config.yaml
num_hidden_layers: 16
hidden_size: 192
num_attention_heads: 6
num_key_value_heads: 1
head_dim: 32
intermediate_size: 576
vocab_size: 2048
hidden_act: "tanh_gelu"
norm: "layernorm"
norm_place: "pre"
norm_eps: 1e-05
positions: "learned"
qk_norm: false
attn_scale: 0.177
bias: "all"
tie_word_embeddings: true
parallel_block: true
init: "normal"
init_std_qkv: 0.0366
init_std_o: 0.00646
init_std_up: 0.0366
init_std_down: 0.00373
optimizer: "muon"
learning_rate: 0.0039
lr_mult_qkv: 0.5
beta1: 0.9
lr_head: 0.00298
max_grad_norm: 1.0
warmup_steps: 200
schedule: "wsd"
decay_fraction: 0.739
decay_shape: "linear"
final_lr_fraction: 0.05
batch_tokens: [8192, 16384, 32768]
max_seq_len: 1024
doc_mask: true
train_tokens: 193300000
max_steps: 10849
dataset: "wikipedia_en"
Each number is 128 + 32 x the weight over its row's rms, rounded and kept within 0 to 255. Layers, rows and columns count from 0. The size above them is the row's rms in percent of the matrix's.

# layer 13 MLP down (transposed), 576x192, rms 0.0634, rows 411-479, columns 96-143
size [ 99  97  94  94  99 106  97  93 103 108 102  90  96 106  99 105 100  97  91  99  95  94 106  97  99  96 100  90  99 105 102  98 108  95  96 105  97 105 103 108  90  96  96  96 100 109 115 109 103  97 117  97  93  95  93 109  95 101  93  84 110 105  95 105 101 103  98 100  99]
[[127 169 134 165 158 124  63 160 134 153  54 145 126 212 101 125 131  79  79 119 135 105 157 102 157 129 161  95  77  86 129 102 149 112 103 159 172 121 210 132 156  92 158 135 101 122 107 161]
 [135  96 146 153 130 170  99 135  98 156 145  72 117 117 132 160  80  90 132  89 194 141 125 109 118  94  58 144 133 132 103 126 114 167 143 141 127 116 103 108  86 250 116 163 132 126 144 134]
 [113 119 150 104 139 130  84 156  93 133  41 163 158  93 134 147 120  75 152 106 150 128 206 123 122 125 145 155 122 167 149 153  92 123 158 140 118 138 142 106 149 155 139 118 146  95 115 144]
 [103 141  73 135 127  98 139 108 151 166 132 135 139 133 143 103 174 147 130 142 163 196 101 187 135 155 110 120 112 164 115 128  72  86  92 133 135 146 124 134 123 128 126 103 182 163 117 127]
 [184 140 141 186 113 100 119 108 156 154  80 154  89  79 119 119 153 124 125  83 111 168  84 157  95 172 185  99 165 116 101 105 123  99 122 130 142 142 111 117  95 104 129 144 133 182 178  95]
 [118 130 152 156 120 152 171 117 155 168 125 153 128 118 132 169 104 104 175  89 143 193  91  84 114 175  92 136 194 110  45 142 161 141  96 173 140  98 125 140 138 157 111 126 104  64 114  75]
 [105  81 175 150 124 174 126 120 135 160  90 101 105 139 178 131 124 125  97 106 179 120 101 131 197 158 144  96 146  45 156 166  78 119 186 222 189 118  84 183  91 142 105 104 105 187 113 168]
 [ 66 115 131 123 123 172  85 153 131 163 165 173 158 148 142  98 131 112  92 128 122 143 152  65 133 109 131  80 120 112 189 172 160  80 106 157 108 153 152 171 120 116 110 179 136 200 199  65]
 [171 108  93  29 169 122  70 107 144  80 121 110 136 139 100 120 127 121  70 132 133 132  90 157 159 125 166 160 160 121 122 166 116 183 151 122 135 149 123 217 157 157 122 183 119 121 162 179]
 [151 115 128 136 123 112 141 113 145 134 123 145 162 119 130 127 145 103 119 160 143 106 135 120 130  61 182 141 139 182 159 128 105 148 132 196 165 116  79 122 123 166 124  94 109 122 139 134]
 [209 169 113  99  68 128 107  53  77  94 165 175  75 171 148 129 110 149 123 127 125 104 111 168  97 114 141  99 168 156 126 134 154 151 142 107 112  98  86 156 112 141 149 102  96 127  70 153]
 [166  91 181 143 131 101 139 132  94  94 159 135 110 146 122 112 171 164 164  99 106 158 100  92 166 170  81  87 173  95 145 119 154 147  81  89 155 170 112 111 105 159 113 105 180  89 129 124]
 [164 126 112 138 130 165 140 144 148 103 124  83 133  91  93 116  84 135 117  96 137 131  72 117 123 130 135  95 129  83  68 111  97 117 106 126 146 118 187  85 134  99 160 132  80 200 129 142]
 [106 116 136 123 134  92 141 119 166 111 139  92  77 144 159 127 137 141 197 160 129 128 147 100  42 167 161 109 179 114  97 132 151 127  92 151 117 121 100 120  81 116  83 110 151 163  95 131]
 [120 144  99 135 162 118 112 162 158 111  99 115 133 159 133 129  84 149  83 133 123  99 146 114 122 118 137  72  73 117 168 118 116 156 128 120  76 103 167  76 155 161 132 122  64 120 119 159]
 [157 118  99  73 185 157  24 133 135 168 119 108  92  77 158 165 119 147 170 168 183  93 139 147  89 141 131 103 124 148 156 147 110  81 120  99 168 104 101 144 175 134 122 162 135 189 105 101]
 [161 119 144 147 159 104 192 161  86  74 117 165 165 126 160  99 155 134  99  68 152 126 228 150 138 124 143 228 133 126 161 110 125 140 107 116 137 136 109 132 114  50 147 140 140  60  96 119]
 [127 127 102 143  58  91  75  92 196 148 102 113 110 108  80 142 109 122 137 108 133 102 106 166 141 160 123 151 130 158 176 131 169 144 215 175 115 136 126 113 108 100 163  82 116 128 118  57]
 [ 91  85 115 141  20 119 164 150 129 158 133 148 117 146 122 173 140 134 151 136 164  96 145 142 139 131 118  92 137 134 156 103 146 107  96  88 120  97 112 117  84  60 159 158 146 173  59 151]
 [139 129 197 138  97 104  81  82 189 139  96 180 138  97 107 203 153 157 137 173 122 129  90 141 102  98 163 104 120 195  62 157 142  83 145 149 133 175 157 140 104 157 105 104 173  92 128 132]
 [139  49 150 132 106 129 165 137 127  96  60 124 144 156 162 136 110 144  80 118 169 155 160 155 119 116 123 176 145 157 142 228 138 137 155 102  68 121 145 126 137 108 133  89 186  99 129 168]
 [123 163  92 110 106 104 131 105 149 150 159 153 128 125 144 123 151 171 183  90 120 146 138 166 163  66 131 188 135 101 116 117 180  86 129 147 192  97  98 172 144 140 159 135 149 102 110 160]
 [150 158 115 151 140 142 115 147 151 151 120 203 140 133  43 152  88 124 131 191 115 147 146 212 147  98 148  77 145  97 165 124 143 136 107 154 168 133 196 189 119 122 102 127  87 121  69 138]
 [193  90  60 121  56 126 162 169 166  82 114 175 173 164 159  64 167 112 137 101 116  84 112 155 146 130  82 161 122 137 123  83 189  90 123 125 159 216 120 179 122 146 179 145 111 101 149  93]
 [150 112 185  97 113 108 120  70 130 145 181  70  94 117 131 132 143 145 104 149 157 121 148 102 102 118 119 179 162  77 106 146 131  94 105 143 192 179 119 111 193  94  87 139  81 116 151 155]
 [107 141  99 134 104 113 141 111 107 135 102  64 118  76 165  85 153 151 143 154  72 104 120  95 114 191 144  73 173 132 136 122 125 145 145 176 176 130 128 151 145 144 160 140 101  99  96 173]
 [ 95 173  91 160 147 120 197 101 113 109 141 134  62 115 158  78 117  89 129 165 162 138 134  88  74 129  77  93 138 156 165 167 163 166  95 149 142 114 101  75 110 134 114  61  73 150 123 108]
 [155 122 154 142 123 177 151 117 122 186  73  24 125 119 109 165 140  91 218 149 118 136 119 141 118 138 158 103 140 108 172 160 107 125 228 162 140  98 153  79 117 140 122 131  92  95 136 103]
 [175  76  77 162 123 109 124 177 132 104 140 135 160 202 112  95 122 121 140 152 143 167 186 115 110 102  99 130 120 107 152 105 106  78 121 128 107 114 107 146 102 123 181 183 124 103 129  95]
 [150 190 133 142 107 170 155 131 151 170 158 128 156  66 181 129 142 149 142 102 149 138  87 159 101 128 133 112 169  87 106 137 153 122  62  91 139 157 180  72 182 118 194  83  64 142 152 151]
 [132 120  87 105 123 130 139 155 161  89 155 110 143 141 165 138 123 122 113 141 146 100 101  98 116 134  94 158 125 128  76 100 124 150 142 125 136 126 100 105 159 102 109 172  98  97 113 110]
 [115 105 168 141  64 171 119 131 104 135 121 102 130 170 105 196 140 108  98  45 108  74 102  88 139 145 118 101 143  94 114  45 134  57 199  77 153 172 121 151 145  51  66 155  97 213  96 114]
 [121 125 168 148 125  76 172 103 154  92 102 112  93 123 153 121 113  72 110 181  79 156 136 144 116  68 125 149 135 158  95 155 170 114 173 118  74 136 128 118 154 143 136 125 122  98  72 184]
 [172 175 164 130  91 145  66 163  74 159 104 167 150 168 102 137 104 134 152 158 147 129 111 120 121 107 102  85 145 146  98 121 157 122 108  87 146 124 149 167 101 161 141 117 148 227  95 135]
 [172 139 149  46 136 187 110 120 111  92 154 156 101 178  97 129 194 136 156  91 112 120 153  87  62  86 125  71 134  81 130 134 104 186 145 128 128 174  29 138 138 118  95 131 130 127 130 171]
 [135 125 113 178 159 134  98 135 152 120 149  82 159 206 117 108 175 198 178  67  84 149  88  89 153 124 132 154 168 173 132 107 106  93 140 176 146  96  88 108 134 171  85  65  66 154 110 120]
 [110  94 195 151  81 159  72 130 143 147 104 175 113 196 112 108 118 118 148 146 149  86  95 173  87  96 152 122 152 150 135 165 131 106 180 144  99  95 148 121 170 159 104 116  40 128 173  88]
 [111 119 175 240 102 116  57 183  89 104 122  99  89  90 137 130 142 186 138 143 156 119 141 111  70 204 103  96 160 135  93  67 173  85 124 189 134 158 100 158  94  42 118 100 125 127 103 142]
 [126 106 132  89 169  99 161 124 184 128 161 186 127  98 154  72 133 101 180 107 107 137 127 120 102 122 100  83 102 156 183 119 135 131 132 145 138 115  86 138 134 171  84  85 168 136 131 203]
 [176 182 116 160 108 206  58 166 106 147  72 122 127 177 116 145 135 120 111  98 163 115 133 136 101 114  86 115 120 127 137 133 126 125 163  93 135 200 106 133 116 138 172 108 121 168  81 100]
 [134 119 133  69 110  73 146  84 135  96 130  94 150 157 149  86 165 117 157 119 150  92  38 139 132 165 189  62 146  57 173 122 136 144 109 134 170  84 138 130 175 112 170 188 166  83 107  92]
 [ 98 190  90 104 160 129 159 141  77 185 115 210 146 123  89 162 158 155 139  92 120 113 112 106 123 172 189 144  74 105 107 152 119 113 143 150 117 148 139 129 182 102 138 123 104 167 119 133]
 [144  90 180 151 102 142  91  67 160 131 112 105 109 171 103  98  98  95 115 148 155  83 137 125  89  68 151 164 114  47  94 156 132 148 112 125 212 111 116 203 165 124 125 158 140  92 183 120]
 [120 130 190  89 122 191 137 129 137 122 106 129 108  71 175  86 158 112 171 115 156 115  97 132  85 164 152  60 114  96 166  85 146 159  94 153 151 157 116  97 152 124 120 167 142 155 136 127]
 [109 168 100  75 134 115 135 127 113  96  88 203  87 141 134  58 120 149 113 136 145 167 137  92 105 106  94 157  85 120  77 126 131 138 119  97 134 135 172 134 112  87 129 127  69  87 155 121]
 [141 138 168 108 104 132  93  92 162 120 159 174  98 120 157 120 122 114 182  90  85 150 106 139 143 161 164 149 129 157 110  72 169 119 134  65  54 103 150 131 157 140  88 135 160 113 154 146]
 [108 172 147 149 103 123  76  89 136 116 128 152 144 126 105 126 154 107 103 141 136 154 173 115  97 142 121 174  50 154  62 176 125 103 145 136  93 140 156  97  96  92  90 137  77  90  92 129]
 [186  67 106 183 111  63 166 152 142 162  46  70 122  74 178 113  99 204 149 107 173  81 179 122 106 164  69  73  87  93 152  95 155 155 116 170 136 195 133 165 132 128 145 154 142 136 120 131]
 [180 131 176 149 167  88 131 164 119 139  76 142 182 144 134 129 120 155  78  96 120 115 118  83 102 140  96  91 155 127 135 102  98 166 148 145  60 123 111 108 152  93 180 163 110 160 121 119]
 [166 110 153 152 165 122 152 128 182 164  98 117 142 108  91  77  88 109  93 125  53 152 124 181 136  79  89 100 101 174 114 104 153 143 114  93 137 204 146 149 156 111 134 193 145  96  98 155]
 [189 115 121 139 151 108 146 129 126 155 113 196  72 131 138 125 108 146  18 141 140 144 100  84 117 164 135 125  61  78 135 170 141  67 138 131 186 137 191 118  96 105 172 101 114 113 147 145]
 [123 139 105  79 146 147 166 140 123 144 152 105  73  77 109  86  81 124  76 145  95 118 122 116  91 124 189 112  74 143 165 148 110  93 125 156 106 138 146 153 178 132 108  84 136 134 125  70]
 [117 135 198 130 140 132 140 122  90  66 172  96 115 135 170 128 166  99 123  96 128 137 141  85 154 151  68 137  99  84 114  92  98 158 115 122 129 141 165 159 169 126 121 135 147 161  83 121]
 [105  84 149 168 129 133  90 141 168 124 199 120  96 145  97 138 124 128 180 123 100 112  68 133 117 121 177 123 172 141 101 200  72 140 137 130  89 195 123 105 148 150 167  96 124 140  68 132]
 [214 122 125 113 146 183  59 145 136 141 184  91 117 115  99 114  97  95 160 169 158 132 117 152  92 135 152 131 124 105 123 166 104 145 185 136 161  84 135 108 116 138 119 146 108 118 130 119]
 [124 104  88 190 139 147 127 161 150  95 122 166 125 108  79 163 117  96  70  37  83  55 168 134 134  79 186 144 138 145 142 147 153 125 152 107 129 235 118 108 110 151 109  92 123 171  80 184]
 [142  82 147 147 142 154  66  95 169 127  96  82  94 121 161  86 148 149 161  84 119 106 186 112 103 138 171 127 114 117 135 164 151  89 136 152 170 129 135 161 149 141 111 146 121 129 121 116]
 [137 105 115 116  88 148 182 100 144  84 106 159 147  87  73  67 150 181 108 130 150 165  97  90  82 132 108 116 140  73 115 151 183 128 189 118 157 115 124 109 156 119 136 152  92 167 127 146]
 [174 119 161 127 138 109 147 113 119 137 133 136 137 106 104 140 121 170 120 109 146 204 150 117 141 163 132 142 132 151 169 113 163  89 153 165  48 110 100  91 129 130 111 138 214 121 180 187]
 [133  59  80  97 153 173  91 127  54 103 185 143 167 111 140 125 162 138 178 120 118 170  84 104  91 135 157  59 189 142 111 169 146 137 158 138  81 145 132  98 158 182 136 127 121  63 188 118]
 [ 80 117 105 133 177 126 117 118 115 154 163 127 144 154 133  90 154 105 134 141 116 125  85 133 163 199 108  97 104 151 134 121 117 125 161  74  99 220 122  88 133 112 139 146 124 103 122 100]
 [ 88 197  84 151 161  87 115 141 159 200 126 150 117 144 105 152  89 128 112 157 143 142  96 128  13 126 140  95  96 138 102 151 103 160 130 155 143 101 186 158 164 120  86 156 147 136  79  69]
 [118 120 134 144  99 150 106 166 175 146 160 135 152 127 107  81 132 155 139 126 155 141 168 154  88 121 167 115 137 103 153 156 198  49 142 121 109 147  70 126 129 175 109  55 158 151 112 117]
 [122 116  80 108 159  80 132 175 120 136 137 129 161 112 111 132  67 112 101 170 125 139  86 140 158 158 107 106 155 133 203 122 113 129 150 110 161 112 115 143 170  59 131 138 128 179 104 113]
 [159 130 109 126 120 129 116  98 108 158  99 107 129 109 152 116 138  69 159  98 123 108 174 104 152 118 119 147  79 117 162 136 120  92 153 104 117 186 125 170 149 218  89 124 107  99 154 131]
 [ 90 130 112 138  96 136  80 121 114 138 151 103 143 133  76 109 186 119  93 121 163 129 141 117 145 210  62  97 108 127 180 192 161 129 124 129 117 159 134 116 129 201 146 179 112 119 117 204]
 [178 151 138  31 136 123 113 110 128  87 112  99 130 146 124 209  85 179 105 107  94 124 173 121  97 116  90 130  67 105 107 126 147 117 135 136 151  50 161  92 119 119 111  75 123 137 108 133]
 [157 165  88 182 117  67  93 131  98  91 101 103 119 202 164  72 175 139  95 120 121 130 187 136 124  66 111 138  47 112 167 203 138  93  88 112  80  83 126 128  52  89 123  89 116 142 171 155]
 [145 128 164  80 102 110  80 165 206 170 150 122  98 235 117 157 140  68  92 106 177 134  91 151 110 106 106 159 166 138  87 147  47 115 111  94 143 163 139 153 163 110 176 165  91 124 125 107]]
# layer 13 MLP up, 576x192, rms 0.105, rows 412-480, columns 96-143
size [ 97  97  95  96 108 100  93 102 107 107 104 100 109 102 103 101  94  89 100  93  99 105  99  97  88  97  92 101 107  99  93 112 101 101  98 103  95 107 102  94  99  93 106 101  96 110 109 100  97 110 101  93  95  93 102  90  99 101  95 104  98  96 106 104 106 108 101 105 100]
[[158 126 144 116 101 122 120  87 142  97 117 174 161 122 158  94 123  80 134 121 137 123 153 116 130 147  90 166 142  71 186 114 145 156 171 119  91 162 160 150 173 116 147 120 145 143 128 132]
 [141 119  92 142  96 126  79 151  80 135 131 162  13 151 124 211 118 164 160 113  94 125 163 126 125 173 152 159 125  93 112 127 124  88 110 130 149 134 101 103 139 173 137 125 116 100 145 136]
 [119 149 107 133 117  94 155 131 152 104 138 167 114  99 110  98 126 192 121 116 125 140 101 150 149 111 144  71 116 117 121 153 162 151 117 147 132 127 187 155 192 129  73 146 123 122  92  66]
 [142 138 138 146 119 106 189 117 123 105 215 151 137 213 133 124  88 141 118 103 113 163 132 158 156 107 123 126  94 135 132 133  42 146 136 162 132 151 101 156 166 174 131 111 140 142  95 147]
 [169  97 131 112 126 150 168  96  84 131 126 147 165 136 111 104 124 119  97 100 130 130 157 147  97  91 149 146 167  86 155 134 117 146 131  80  70 124 134  80 191  92 100 128 141 127 147 206]
 [193 169 118 141 147  41 155 159 153 115 123 190 189 109 104 135 131 122 114 138 153 156  95 109  72 147 151 123 136 123  80 124 151 139 108  74  67 173 127  91 115 150 134 119 169 123  95 126]
 [117  93  78 153 158 124 178  88 124 107 131 134  93 166 147 126 117 148 144 170 129 104 166  96 138 145 145 125 102 100 137 145 208 134 107 162 152  88 129 127  91 135 143 114 137  97 110 170]
 [106 143 107 121 184 106 131 123 145 124 153 110  69 160 124 162 112 128  58 145 161 160  74 152 107 162 176 134 189  80 162 134 126 182 103 129  68 155 156 194 117 118 127 148 154  94 164  94]
 [ 81 137 203 107 124 113  90 178 190  74 136 120  85 175  90  52 155 188 107 100 170 124 192 111  72 127  71 134 164  76 181 101 106 122  84  49 153 144 137  88  73 128  82 142 170 140 152 120]
 [122 142 131 131 131 106 110 136 150  97  67 115 159  88  92 151  83 104  85  21 120 126 125 121 149 160  97 151 148 107 144 183 158 120  89 182 133  44 179 186 112 156 104 176 130 169 130 161]
 [171 125 168  88 180 172 147 114 125 123 100  71 156 134 138  44 122 120 151 117  96 140 131  96 151 149 124 142 131 186 127 173 214 124  45 137 159 156 130 130 134 133 117 168  93 178 137  94]
 [110 122  77 125 167 111 110  82 173 109 158 131 134 133 159 134 103 153  92 129  77  92 143 163  84 155 164 140  72 160 173 141 141 136 152 153  84 123 120 146 162  88 128 158 179  88 120 112]
 [144 131  98 194 195 132 157 114 169 100  78 160 175 128 138 104 130  66 178  71  95 180 172 129 165 119 140 109 220 133  83 134 119 141 164 123 135  94 113 135 153 167 104 172 111 179  71 135]
 [140 168  50 121 138 130 165 121 128 147 132 148 141 129 199 177 113 199 126 102 139 124 137 110 125  78 137 111 156  99 119 139 122 119 153 120 127 127 149 147 165  76 172 153 131 176 153  81]
 [102 122 139 134 155  86 150 121 148 124 159 155 140 134 140 180 174 156 103 155  93 169 140 116 134  82 143 122 148  91 124 112 153  80  98 120  92 107 118 105 113  95  95  81 167  73 169 172]
 [121 146 126 173 123 172 113 130 154 109 147 161 118 140  81 122  92 122 120 163 124 122 123 143 135 122 178 152 130  83 127  72 109 147 134 154 135 135 151 131 143 130 135  81 131 117 169 119]
 [ 97 115  67 125 133 162 117 144 155 134 193 144 156 167 124 143 162 130 123 147 133 119 201  89 153 125 120 103 117  80  97  74 144 123 140 155 148 110 132 101 126 162 149 108 100 143 122 140]
 [163 114 120 223 178 176 139 124  59 109 134 127 107 146 100  99 104 124 114 100 132 150 153 140 100 152 160 104 135 128 194 126  90 127 102 117 156 113 123 162 113 145 159  96 149 137 121  72]
 [122 148 127  58 151 216 155 127  64  76  86 114 177 116 193 101  93 117 171  97 151  65 142 126 150 148 132 130 134 134 146  82 179  96  80 115 110  91 129 151 134 155 130 140 175  93 124 118]
 [102 111 110 113 184 168 136 132  70 151  70  94  76 110 108 170 164 142 101 185 111 116 111 116 147 151 102 135 104 129 116 112 140 164  47 117 100 144 106 200 168 174 144 138 173 132 149 114]
 [114 125 104  89 106 148  80 163 107 126 119  61 148 140  97 122 108 133 134 194 138 129  78 125 142 161 148  99 128 107  98 139 135 156 113 126 207 122 134 126 141 186 117 114 149  88 150 150]
 [128 103 210 173 146 173 111 118  72 113  92 123 123 119 157  94  84 220 133 118  75 131 171  86  96 141 178 108 129  85 148 125 121 176 160 122  69 160 101 160 115 163  85  99 183 177 144  85]
 [ 86 166 131  78  87 144 123 125 166 195 130 119 123 115 109 174 109 120 154 190 146 196 122  86  81 112 122 109 142 121 106 120 112 133 115 223 102  95  70 109 147 129 156  82 114 147 179 129]
 [120  75 132 125 206 182 140 116 113 112 138 121 158  73  96 150 158 165 112  86  96 131  80 121  99 161 140  92 119 133 200 168 143 168  91 136 153 125 155 114 116 133 161 109 193 107 133  93]
 [140 122 168 102 151  71 169  54 107  69 113 131 154 151 110 125 100 156 115 156  96 114  54 121 139 150 175 158 110 147 122 122 145 112  96 137  96  80 115  89 133 107  72  83 131 156 143 130]
 [136 108 161 157 116 151 148  98 181  67 193 111 151 157  95 115 122 107  63  45 150 140  30 194 188  94  89 138 191 144  60  83 112 115 170 152 140 133 105  54  72 180 109 108 158 137  95  94]
 [186 128 121 179 139 110  97 144 114 117 104 152  81 137 114  71  95 146 120 124 187 123  85 204 132 145 109 123 101 113 161 177 149 109  76  98 100  81 107 155 101 167 145 223 140 187 127 126]
 [133 161  82  70 137 173  95  87  98 140 113 193 163  84 167 126 115 141 129  89 111  88 143 142 170 130 112 133 134 107 140 138 173 155  87 125 131 160 117  95 152 139  96 107 145 166  81 128]
 [142 178 159  79 136 208 128  90 147 131 108  54 107 169  91 134 120 102 120  49 159 144 143  89 108  91 133 118 131 162 140 124 138  66 146 106 139  91  80 165 141 138  86 142  74 165 115  48]
 [153 147  64 111 151  63 127 139  95 148 133 149 127 119  41 211 148 144 135 106 191 160 111 127 174 114 116  63 209 141  96 165  97 109 132  70  96  95 125 113 139 142 190 139  88 193 134 166]
 [118  80 102 167 122 128 143 207 142 114 168  87 137 155 165 138 110 151 151 133  86 180 105 145  68 114 171 167 151 131 127 120 143 179  84 114 168  31 107  98 151 129 145  87  31  85 124 179]
 [128  76 151 115 117 167 140 131 141 168 161 124  68 136  82 125 112 121 148 132 118 159 102  94 104 133 155 138 163 105 147  61 150 137 124 139  87 141  75  75  81 113  45 152 113 123  86 139]
 [ 95 123 121 139 149 131 170 155  95 132 109  66 216  78 166 177 112 140 124 152 165 161 131 129  51 181 107 134 128 140 111 190 125 123 134 131 118 125 122  92 130 114 110 150 127 107 106  91]
 [118 127  85 175 180 141 137 196  96 131 165 168 117 161 159 110 163 140 144  94 140 124 157 157 174 120 109 128 173 132 151 182 102 108 113 130 133 127 146 112 133  82 137 106 147 145 146 165]
 [101 140 125 120 108 145 146 134  78  96 153 109  99 157 132 141 109 137  77 144 133  99 167 116 153 162 102 173 174 148 114 126  64 148 166 142 185 114 111 148 181 182 113  95  66  72 174 165]
 [ 88 141 145 114 137 125 145 113  87 169 131 124 177 169  88  80 149 161 152 108 122  94 135 176 145 135 137  67 185 137 127  90 149 137 124  96 159 143 140 104 102 157 136  60  90 143 163  93]
 [ 88 124 105 155  94 103 176 102 142 148 101 119  96  96 135  87 205 113 127 135 126 185 146 118 161 157 123 124 134 141 152  99  75 154 127  92 120 179 116 153 166  94  82 113 124  86  80  79]
 [134 139 143 129 112 117 172 152 131 113 161 122  78 111 122 131  78 107 138 124 124 147 120  94 132 120 193 144 159  89 123 188 111 113 131  99 164 153 176 117 180  94 125 189 150 154  95 154]
 [ 84  94  87  97 146 153 135 126 128 149 150 115 147 129  76 104 142 100 137 126 168 178 184  94 101  83 158 148 131 166 134  99 153 121 111 150 158  85 159 100 176  77 119 137  62 108 113 114]
 [ 74 162 111 141 153 133  64 137 160 164  98 126 105 123 124  92 163 150 102 146 102 185 133  83 106 142 139 115 124 127 107 101 146  61 104 136  80 113 151 129 137 136  93  75 175 188  77 108]
 [195 148 133 152  81 138 156 117 183 132 155 173 131 118  97 111 108  93 114 182 109 139 121 102 137 109 147  94 149 145 149 131 123  80 107 132 156 112  89 113 156 158  85 140 148 140 109 146]
 [ 96 148 132 150 163 121 161 140  93 126 188 169 116 132 153 199  93 118  98 172  89 168 163 184 111 149 141 164 141 220 113 124 122 135  70 110  92 146 153 145 119 157 142 174  73 154  77 128]
 [156  94 154 109 122 138 147 108 109 159 121  74  80 165  48 116  94 145 175 122  96 108 145 111 102 132 168 145 122  89 136 174 171 200 197  74 109 114 102 117 104 118 143  94 107  81 120  96]
 [ 87 167 105 144 105 133  90 135 158 159 151 154 149 150 158 162 153 143 118 157  59 185 120  88 130 184 188 114 155  93 143 126 154 191 180 110 106  93  67 113  83 141 108 150 188 102 138 133]
 [107 108 117  95  82 143 127 128 158 154  80  83 109 132 158 139 126 118 100 137 134 108 142 103 122 110 127 123 124 162 119 118  83 122 219 167 125 128  65 108 130 102 139 128 199 205 132 132]
 [120  81 112 162 139 141 222  50 116 114 196 152 146 157  95 144 169 131 135  89  96 153 132  87 138 147  80 108 158  76  97 122 115 126 119 121  81 169 114 104 172 134  78  83 113 106 128 158]
 [120 167 180  70 114  84 150 108 114 103 132  87 180 138 163 126  49 159 126 167  96 121 108 101 133 138 173 182 148  75 130  84 127 109  70 130 177 157 167 129  96 114 139 128 168  85  77 149]
 [110 143 114 123 124 117 124 136 125 107 176 110 110 169 159 151 120 186 129 173  49 135 137 125 111 159  93 176 139 152 197 190 114 154 113 114 164 134 140 189 156 128 117  66 161  97 102 119]
 [ 99 139 157 107 155 144  97 137 154 135 146 117 102 100 120 178  74 178  64 125  67 121 112 117  97 230 170  92 147  83  50 166 108 166 157 123 114 123 129 178 106 101 141  60 183 125 145 198]
 [123  97  54 149 143 113 117 109 162 139  66 123 126  93 102 110 125  56  84 161 105 137 121 104 135 133 124  82  95 134 126 153 122 147 128 145 127 119 124 108 131 144 108 127 157 156 171 153]
 [108 134 171  99 110 161  81 126  74  97 130 155 163 147  65 127 189 135 174  99 143 138 160 186 178 127 159 114 132  85  78 140 160 136 176 131 119 165  39 119 134 135 105  99 159 118 176 160]
 [120 171 132  76  89 118 151  90 107 148  85  94 172 128 144 162 137 118 182 116 115 143  94 153 111  85 161 143 105 136  86  86 102 115 152 152  95 190 115  92  76 114 136 104 122 109 171 143]
 [ 75 196 107 116 120 180 127 188  98  78  72 142  99 144 122 133 133  99 145 100 136 148  88 103 203 143 147 141 110  77 145 136 123 117 109 141 127 193 112 122 110 128 125  69 134 153 134 133]
 [146 119 115 156 148 117  95 112 130  89 110 152 123 144 125 192  66 154 172  52 101 138  91 127 175 146 137 106 137  74 200 190 105 122  55 197 128 114 145 141 168 110  96 116 101  54 143 183]
 [105 110  56  75 109 115  82  97 192 150 159 124 160 157 122  84 138 121 193  96 195 106 109 102 143 129 171 177 182 110 202 145 169  86 120 118 160 136 104 184 100 140  92  98 149 109 179 131]
 [ 99 135 140 142 204 192 114 142 151 108 151 124 162 119 131 191  84 132 112 113 133 169 136  79 126 181 151 140  84 163 131 124 152 105 115 120  96  65 120  97 120 104 128 127  61  92 111  88]
 [152 119 112 191 117 141 109 149 194  84 124 104 129 141  56 131 101 121 211 116  80 142 206 128 142 100 126 116 110 112 173  75  85 162 127 121  85 128 151 101 132  74  89 109 126 129  92 154]
 [133 188 127 153 115 134  82 126 153 160  49 175 127 151  73 170 118 119  89  78 102  97 112 167 114 151 123 181 132 136 102 139 134 135 127 190 121  86  77 130 174 134  93 101 132  95  80 126]
 [147 111 101 186  76 100 160 141 123 184 174 135 126 128  77  75 101 129 164  90 181 117 121 144 122 138 133 110  89 161 168 189  69 104 161 118 154  80 136 117 155 144 155  38 131 142 115 118]
 [170 104 163 172 172 156  95  84 122  89  99 139 136 109  87 125 158  98 179  69 156 157 124 151 109 137 140 174 138  90 134 114 158 115 117 116 107 167 124 100 117 176 146 110 104  56 112 161]
 [ 73 136 167 111  84 186 173  83 152 155 117 171 141 112 127 124 177 136  69 104 142 127 150 196 115 110 117 145 151 115 154 146  97 136 108 105 107 149 148 121 155 169  76 129 111  99 162 159]
 [ 66 117 116 159 105 122 118 149 132 104  55 159 200 128 123 193 113 113 140 115 150 127 115  71 129 195 151 105 140 156  89 156 103 127 151 114 181 169 148 109 111  99  92 109 100 121 141 147]
 [153 111  80 110  89 143 193 150 138 117 114 143  98  57 146 124 149 151 143  96 142 116  45 110 117 148  96 165 107 112 122  91 108 114 102 144 143 127 100 126 140 156  74  92 225 155 124 123]
 [158 132 144 134  93  98 169 151 135  88 113 151 109 176 124 175 104 134 113 141  86 114 130 139 112 140 182 158 131 114 158  76 102 170 192  92  96 170 204 138 174 143 112 144  92 112  97 123]
 [149 180 109  99 144 138 197 162 109 159 126 147 151 127 125 133 130  79 141 105 120 149  95 111 115 152  97  64 203  94 117 141 152  63 108 129 135 162 161 193 141 146 102 158 148 110 147 109]
 [131  72  76 168 110 203  63 116 127 143 113 113 153  53 108  84 141 141 121 108 149 126 108  81 179  93 165  88 134  70 121  97 138 130 130 192 115 169 123 105 106 121 142  56 130  76 131 174]
 [117 149 175  99 125  90 141 117 129 102 170 175 100 153 128 145 149 107 130 161 151 155 138 125 164 115 148 146 128 118 129 125 149 138 138 160 117 124 160 166 161 152  65 117 111 119  99 156]
 [147 158 128 151  84  84 153  85  97 168 101 171 181 116 153 168 114 108 120 165 145 190  91 135 130 128 174 169 159 132 114  73  90 125 142 155 128 130 113  82  84 161 103 149 111 151 159 157]
 [159 119 115 123 194 104 118 167 124  95 116 127  95 167 178 135 101 159 131 111 173  86 149 116 130 114  84 175 141 131 151 131 134 134 137  81 127 179 123 137 107  69 102 115 107 147 222 152]]